Part of a small language model's weights: width 320.
Each number is 500 + 25 x the weight over its row's rms, rounded and kept within 0 to 999. Layers, rows and columns count from 0. Numbers have three digits each. The size before them is the row's rms in percent of the matrix's.

# layer 3 attention query, 320x320, rms 0.0754, rows 284-292, columns 240-319
085:512501492459461527548485491507509495560435469520536487502519521507505503496507485498472548486518513488525533495515509504500528542475510457532506512505557538516518530506489502477519510465492502502529474501440513508497480489498493478524494496
085:492510506465458496519502522504508511551492511498512522468527556502524477499496491529509515484482523458482577545492474559500523445449535469508490485497500454520482521476470538513492505476500468502520492482484506502483492515529497523474467475
097:535473509476520481511453524484534479489484469505471470526519509484466494497511461463481467484514534489516475459496478501499525550493496517497487489495515551541526535513546498490500524508507527509555511536475485512473470464529526490466534479
089:480570524498495507509504501503479458510450498470540525492516506505521475515517505513494506504465489467505545505524496500476537515498532477502495483550502454503510509486484512525511475509494521515478518478506503527531466502497516464538536489
101:481499535494517491467501508531513501498500490551475494522568515499480466505481498478524458537494511550499481522499487502519496509473436514484532489460526515492512509511490516518473521533491520485505514494510479495482475530500474470496516485
097:478481485518547505490513498478534513491528513499494530514476535471521456495474515495525503527514459549483489499510470474503517515521498559503543496442527487441494490530513487467520493502500495491525509494499523492522507528500453480522466524
099:500485531515540492498501486482498518501493485490437478509536506478478513518473481468476527529517495476485544486511508483511476503544520513511513460486516440542544485483496469516485509483506500518522507521483456501469535453492471537481528503
095:480485501480518492492534513499489499466475487476486495543535498486507494489510500477500533525504475456476520501496496464493516527561505527541542475453483461513517478512466499485491470484501492535507494508493483502468481490521466493477492542
103:461499537530488515506504494464471532494489460494503536522512501541488503482479527472499526554503481497470527501479450512496492464564512474517466495522478485515521496467456488517535449484498512510514544514502474466515501460526437522467507470
# layer 3 attention key, 320x320, rms 0.0765, rows 284-291, columns 240-319
073:510483498505494492481492480497499467533498470474481470508541512506464464494504459481510535525548498477536524486456491532517518502528509449475528559527524458475545486526471484500516507492515549508506494463499534489483513476478538569521489460
073:511481525476539486521482486519479520513483493518477526543491510515534481495517500473479500490549462473551494492542553573536497440450543481474511508500528508519505507522533533551508524482538479492532487522474519513538475491494507527490480505
089:478488508473525485456519502478545505485499503458473492476558506405488489498521482487494478487527517525492485491495486474511530472561484523512468471505473537470496503478526471518534479492503561502490546503535486479489493510515499486495497476
075:513464560489535505508461471539518499468501493517542493486499513539476448450478528486481539519489510440516479535510477464499556516472527483517473483524536489487491504506477508543459521540508516541541479513460501512464489472484503505517481472
081:512498452503482500530513504482498452533527523472509509505461515516496468529517477513465497474523514440516491511522545492491444550456490531519482536464501551514465471463483476498538545490506478502505469514493509525519500506509534513506502530
084:486563471463470495510509565540504466451524508482548513492476526491460513470515530468487491478496491493512466494472498508501488513486521486519508516527491472539482523496536515513486483520488511523468489502506539496546488496481524495521511530
096:497540510521432509504503481551491461537527496584499508509470509468548516481507533524511495472522503551513488477496497475517490517506508496540520499498500515496452539508491518503506516466489485474422520498529485493462515512532462504540500525
082:481527539488466486462488536479514490490532516510447480532525493500496511499476485498526525494480531495524550483469503488513514536482470484471462484530508455546470519492502475548471488478472491507466515490494485505449528512482483508515452542
# layer 3 attention value, 320x320, rms 0.0544, rows 256-287, columns 240-319
065:524563535454513540467515495459461512510473490487486491506532512471486518489504493500504520482479516504509517493474501475492504494530554504475504530487491469496535470495529505512507448502495510456455512501506456503512510522510511461484469478
077:526540467458507476471450517516525539467524511556487529509483465535493522491492514527489527461503483508484505522525535524490553517503477479509510498476519501497460522488510523488473512506452491459529503512491520521519514512496499531514471525
074:491491469475473488493486502541518469465500467552473494462503498559516466480481527474489514491450470479513477553502473497552503497455535462534491509482533508494512535531489506539478517538464459498505469485471500492501456497522507541474517489
070:498529514532468497471518482520487485444548485459461502444493526483465519447464517513488508525545514480498478448521495477537469504468472438494481479463443512489447483445487476503529479515523528504480519556516518497510514461515495528465512485
068:506529550487495546540485485542487473500492526461514514497520464535528508492495522446511480491457486474460515475529533498525494518496452505472491507496520473534571453540507488511512512488497468484501517533513527515511536489479483497518529514
068:515465519505477511522482504527513500475518504495515492523509510493481555504481519509500478477474509440535501536563511511464477484563526470496502518473470523477497501552511475505489521486508508491503485490469510562450466484461537466503487492
074:543500521504468467490505525515480483469537510468480493495499523536460523518467482464498529523489500519495492513491536512512491562504517468456487500462504507459526486527488489495511483544470555477510472485460507523554530495478496520539478470
066:468489507509512502503505510501473493517456521533466530543488468479518495504514548513531477498527480441470498477523491532477503546498483461484517501503501529484485510518470532524499496497481520499497486499492471475488478512489495465506562490
066:485541485510463514479524504489519559517531524469512479488521533446499558478473523535525539522527532522509553478470480486484469508489459488473524536510494493515460471489479469518496479476539500504486488519487461512490490497542462544509472530
071:532442483466477462519449466526524496488507506538488488494488473487502465485511508535496509474469478506513506532545496478505535475480484498502534489482553541505541518527539565469472508504491498476556481522462491526519505550480541494491458463
071:446524490509479521535518505487439498484489478515474484535469444485498557525524535499540491507465536506433478496532442459455500481479511536494488551514473495484502460480484472489531513487529482467475513490553480515476542535463470477488476483
067:527529511514510477507460503523482476478543512475452468470526535485543521499507449491480518532503509458480494515479480481481492511497532488505529516502521555509536478496493498487514524503493487505483500503484475499499503490505481493542441508
075:531530520510524502514526496476462487526483513470465470472506467502517513538490498506493501474533483487467489456484492533506478459521520522447466496487493443514517462450444471487526467463497522477482523511510494442514531514502507488494513521
065:477464524497533471538488502537500528506489497544503537517506484518507506501516485447509463479489504485512472514502498509520490490537526476545539453543532531495485490539485506482465511534523487454511504479500505516521449464508496453507477481
064:498549464497507478532509497530500463493470520485479529533459536453547481509483475489502488483485521523519511502431536474478521507481521512493465525512496463482510497490453434503497511488542511545488541509531499499538545510470462483502458524
066:456509562475518489514521501472484546471515505489524542496461524475516497510518507523493510540508463532518513473492491520507489507497430518503488493442477495556513500549550535513512505533484482470511494493530454502440471560483480474523548522
068:489533494517483520490512497491483517549452482440478503460503463465531470515484520464527517505522518516501525571486502508521489527517499517507474495505429465463502488514456457473464519485504471518504471530502537514536530532445519500503507474
072:539521539529521460495527511436503514537482484467477501482519498473519502543515490484493485494516496491498503495443504534486480503528491478465498533521511534503510484474473454521469473518526478516486475474501465484505492494501507528443487498
065:500558500516466506495507480519546494496465522512514505499525525511504509483468541491537519482507450473507499446494504460531497540438503465514502550454511493510501442502509496541508496512540472528472502479451474472515493477491472491521571485
063:468471511544493535515492496478520505499531569492510495493507512543562514460512516512508529478503513538521508535464520480467482496483501568489493481492502489534485482541469521527524447492527487540514513508504502498511499517476490502521517463
108:482496512512508497493556489454479493538490554451486467487517515481509525536499517509515503512539497501475504497475479510490492505499477538504468560501456469487533443471472479531513483505512478492460505495490481491488564497500500513460495504
071:517459506500527477532446447474511477505515512479512489498534542466545463523493486469517505487490494516520493509491495501473521511541454487522528491497570499482537500514481512489442512492505500526515483495532491490531490504446513474529501494
066:503554500500493485476540486537488466497480501465480484440540518533511486525496498517522572490485500491481504513500499496533489500485486404470506516539539414473474485488509510513484509522469493489511488497510513487485520480483497517535513503
069:464549480498475512510468505540496473500578498534498524514484474518512523465470539477534540498454522496506513483544509488471507495487472439523528509479509512508484527527517554484499523520515497483497449486455470544526522489500517524532441463
071:483496490488516511501513535524518485516475491462477507481474453493477480524504506459485551503466529526485489513515478571524494527545453487516527489484469487535524445491514452479479516546510537472515534505526467508464523480458523505460499495
067:515478484483502510481484516523513532514500548523488502505492518518531493525492486478485513479486496512491475474519532488511540490503446535524524436543530466502522528498512570507473517507519465498490503502480491457488497498535504512487528518
061:472510481531495522494527520507521486517513506489470481495457472522529524519479507480498459493491464508472483483475491509502506526507509517513535531469478482487528502526509479473512540500500471476528527491529502544483493477461510504540561487
063:471499469553504469483491505497501474515491487517530509500474512488503470468524513466524562459488496476524460510504481512541514490512519453543529471484538510497460527511539524506482476525543474534570523511525481508505485489526499508501465513
067:509541475476455455490481517552486490498482468483490504548480462465505525526549507519544503507438488539479444497518499536489507484482505463448541507485509462493506519489526506524514488499495444489497496494502486441501536510491503507469509520
065:495483500508523512506510498471478534510497517494467491536525487479506589542525483537488495563525495500492496457453468504489515499487534502510520488508544461519507511502487509522481490498537476498488497454493480528478521476533496508406502512
070:498475472512489508525472544540526497523475465522518521503496492522514499517511489497481523540492517489521503502518512529486491501477519516480557462518482501490482486496530479489464510524500516456508499513502523537493516460495474510553454467
083:506440493483514479522466490566536501483500463526492510532467470527531488503511498491487483514466520523554502507499526480559535490478471442498521494531561512501457541536473513520463495515493432514527467521509526489537441523491530512516490455
# layer 3 attention output (transposed), 320x320, rms 0.0518, rows 256-287, columns 240-319
087:499494504521505503497475483520547546522489554458496515453469518528505469527505488496503473488531489494479545514487460521518499514452482502501479522468541515496495496468456469477448571497505450497501507459522477506500496505488488502533529434
088:477535492470462485520495513484553514498570460449515448498505546476493503490488515491515463508531518540505489507467482506512513512475483482487512456492522492500483502511547534478522541503516527485546481496476494506507490542493521478517520500
092:479529521485528466500515504501537550515525521491508493514472501487460494506487453507462474477533487507484511465554537455530521518549532519488526480498532529542511551530531506448495513510534486496496529525529523522499512449488527483538502480
093:460476494525494495479511518456489516466459501572506480485509485508525502528523484483531477545501477530442501517503501510503548476529519515464510515527536456484503467504512533512446474491476442472467498403502502480543498515479512476519480523
096:532461459507509500504529486490506505529464469538455504529472514447487515506491488534503488533546476472521506518481522507465456554477528497465487504487444514500473487519492504426500497478486472494475508500507473482486489486557497517415470486
084:528505466502503474476501520499539513463527477523493466483527499517524472523496484506538504455488516510478488457472493495542545476485522537484518496520539498531519505505499485491509502480461502520508527479517515462508511507521500506514513509
092:495510487507488503522519525521511497507495492477526515506471494516527522466490508514555475479482507486525482528479499506468536406469471497484520513545482528475475460493522496493507482483497489506517532488492504485478484547483507524525556495
089:492523511494475474480458532494456490490515514489525529479513519482496488550509476469476495494516492523545505523544483472504484473532502508522487491506472502527507484475502504515497521479514468463474521494524510507486511487462506519531498539
087:487451507539459497512480512478475451515485494486492497469500475533498483518542497520476440520456503492462488477540539517478521498488520517532551484490492481489540547469454535461489452479474475491483513470508509444543524491499541474490533470
089:436504475474493504533552508487520498494478479459472498476507507513502512456457505496501471471526522492539495460504507471512489538503516493471510490517485491494514512529489474497470470508504486517495476534493478508435501436501501508509511486
093:495513538528548483445462480507518486500459505544524484485544516505472473535489482464437486488525519449488494546498542496492427501478442447515476504452487504463539510499458500515507441488495504475484501505473467458512527486554498521538509500
085:483496511511488488497503505473555513492467481510533496498475480496494541477511556474486493451506515546458469467543556516536501508500493461468483456522530473510475437498542485509504518501501508523517515491535492512526491479535469500497548530
093:469484548542474461458484483444515527492475517469503551498515510471503506538542506504482460516483512464514531500450525507441531495448459506486465504514486507471517495488507533542499522549536528548481498463479463563497500523541474471477521484
088:525507503521461507501489502474519472496478497490485509490473548470474494490490545534458467482482485535510479474522532455490511485464485492450472503500515531511539490503528494502502520495485538493529474539533532487473507477461498546519523473
085:509508466518501493483525449425482528506495501477519504530480483504451445464527493496503547469523484500490509482517470526512464498448484511507467476512503481518517464509520451534523530483481533468506523496497454494500490518561542510475546508
086:527492489486485548528495497530473463540487499525505496477518543521516504562538501491511463514498488495466489486504525484491471539482514465497508475515486510445478475444456502513476503488530480473483554537459510502506518522518492492502493474
091:502480471507532489525520498481442482524521505545538492498440510496468509472530481519450506481520493501511546465503511540438501521476511475468478486458513507514514510500483492528486471539518483519523531517525495479482482522507478504538521518
090:460510513508491539460479495518512470487519566495489505494499519486499502510506536518507486487516519488503495475507522508484517513500495555495498489502464468500504536488497494481514492489469519474476535504524541517522528497489508479501524523
086:531467473504468519487505557452478529509521496472490452462490512476489496537527477507470470526470501550534483507512510502464459487493522515482508477536595475485535505489493486502456522502511528499560528532534497538488514535506556505513518517
087:522536479497507505494523511549464473534448504502451479475510495464484490546507479496509467491531462458529534468454535468521518530516526488482482493531527473494453506526476512450519490548502530483472513485484501477478501494516506461458509526
114:480524497562514524490542524481485484509452489520482522494514500498497497524475478483506450500480501466529521489474513505478481479463521453448492474475495470520479479447454515491491479462501492504468503473528488515512491513509495477531532535
092:492524518511535524511528520511513539495515534484503509498496469532526501465519502517496465492515504507481494515494496502536463495474450496454540485501434490472486517526497460517513427516468522491533485526475504484471488463514511501510519536
091:489480525487494498522502499460508522453476555572501502520485488510463533500466460504498420529506486485499465466502493459496491485436492551482523468480493537466521459504510475502458487461517517525493479473510463516502478527482549497486510461
094:530509462492489493499483494518529511448462467477522483472493509549478502470485451463486472503486550506505490461490493521498522492504501552467519517545518504533476554534542494477514480521520492485524518488489521441526474500506518504506526531
096:476508503511485516457491488520496501473487506520485534497471547486494504523496527492529455485485500481479492468518521482478485454490526535505492524431487460477516471490524533522479497500508495502455502502474488460527476564501520496539495518
094:468504509493501500505488462509522485493504508492490469511514507465480513519499553537514500530449486503502482516544490481494481502497512465486516523495568535538473526537477484512505544576490526495537516536503513530487478530493498512474452503
081:481471526525515489460482505525434504496525511512503500491483501494478482504473536539529529498459451484495476501497484470528472449460515514489464496493537507508508488540538529487500457502517514487512489500496481465506523543509510461482515492
086:471511518456476555524474480512454510459493514520472485472488465553481515482551522467498466507486530534490510467545522467516470499533449525499547505504505514507485488512509500479478547467484455502480470472491493491480476485489499526497520513
091:464508519519502570493521483492469484513501503487498539513497515512483481483483478482473461493531524481546533491487458447504547489512502502535449477532580523495500495479508485498486531491520513517529476497484538511554468510494483512469538504
089:479526523486516532490464493468487466541486544454569507511468496515485452509518514468473466486460524499501540508500498480509506521478508509543441514479495498511467482504477504526530546452502478497526528489496471509496475495517579476522531523
091:519513552469513509478490475486496501484544483482477534488506516496494483468510512504476495488501472520495469477483494441511552511467523533515487493417533513531466555546512490525490475502516484519496485509510480463503507510440507466508527511
095:514528486479504508516486493431524505528497491510460468531473504490441492459490455490507485460496497505465487490528469507475456539523499483514541479496469556492513558526555501507482499484498509519510490526494510550454482432481451555474486556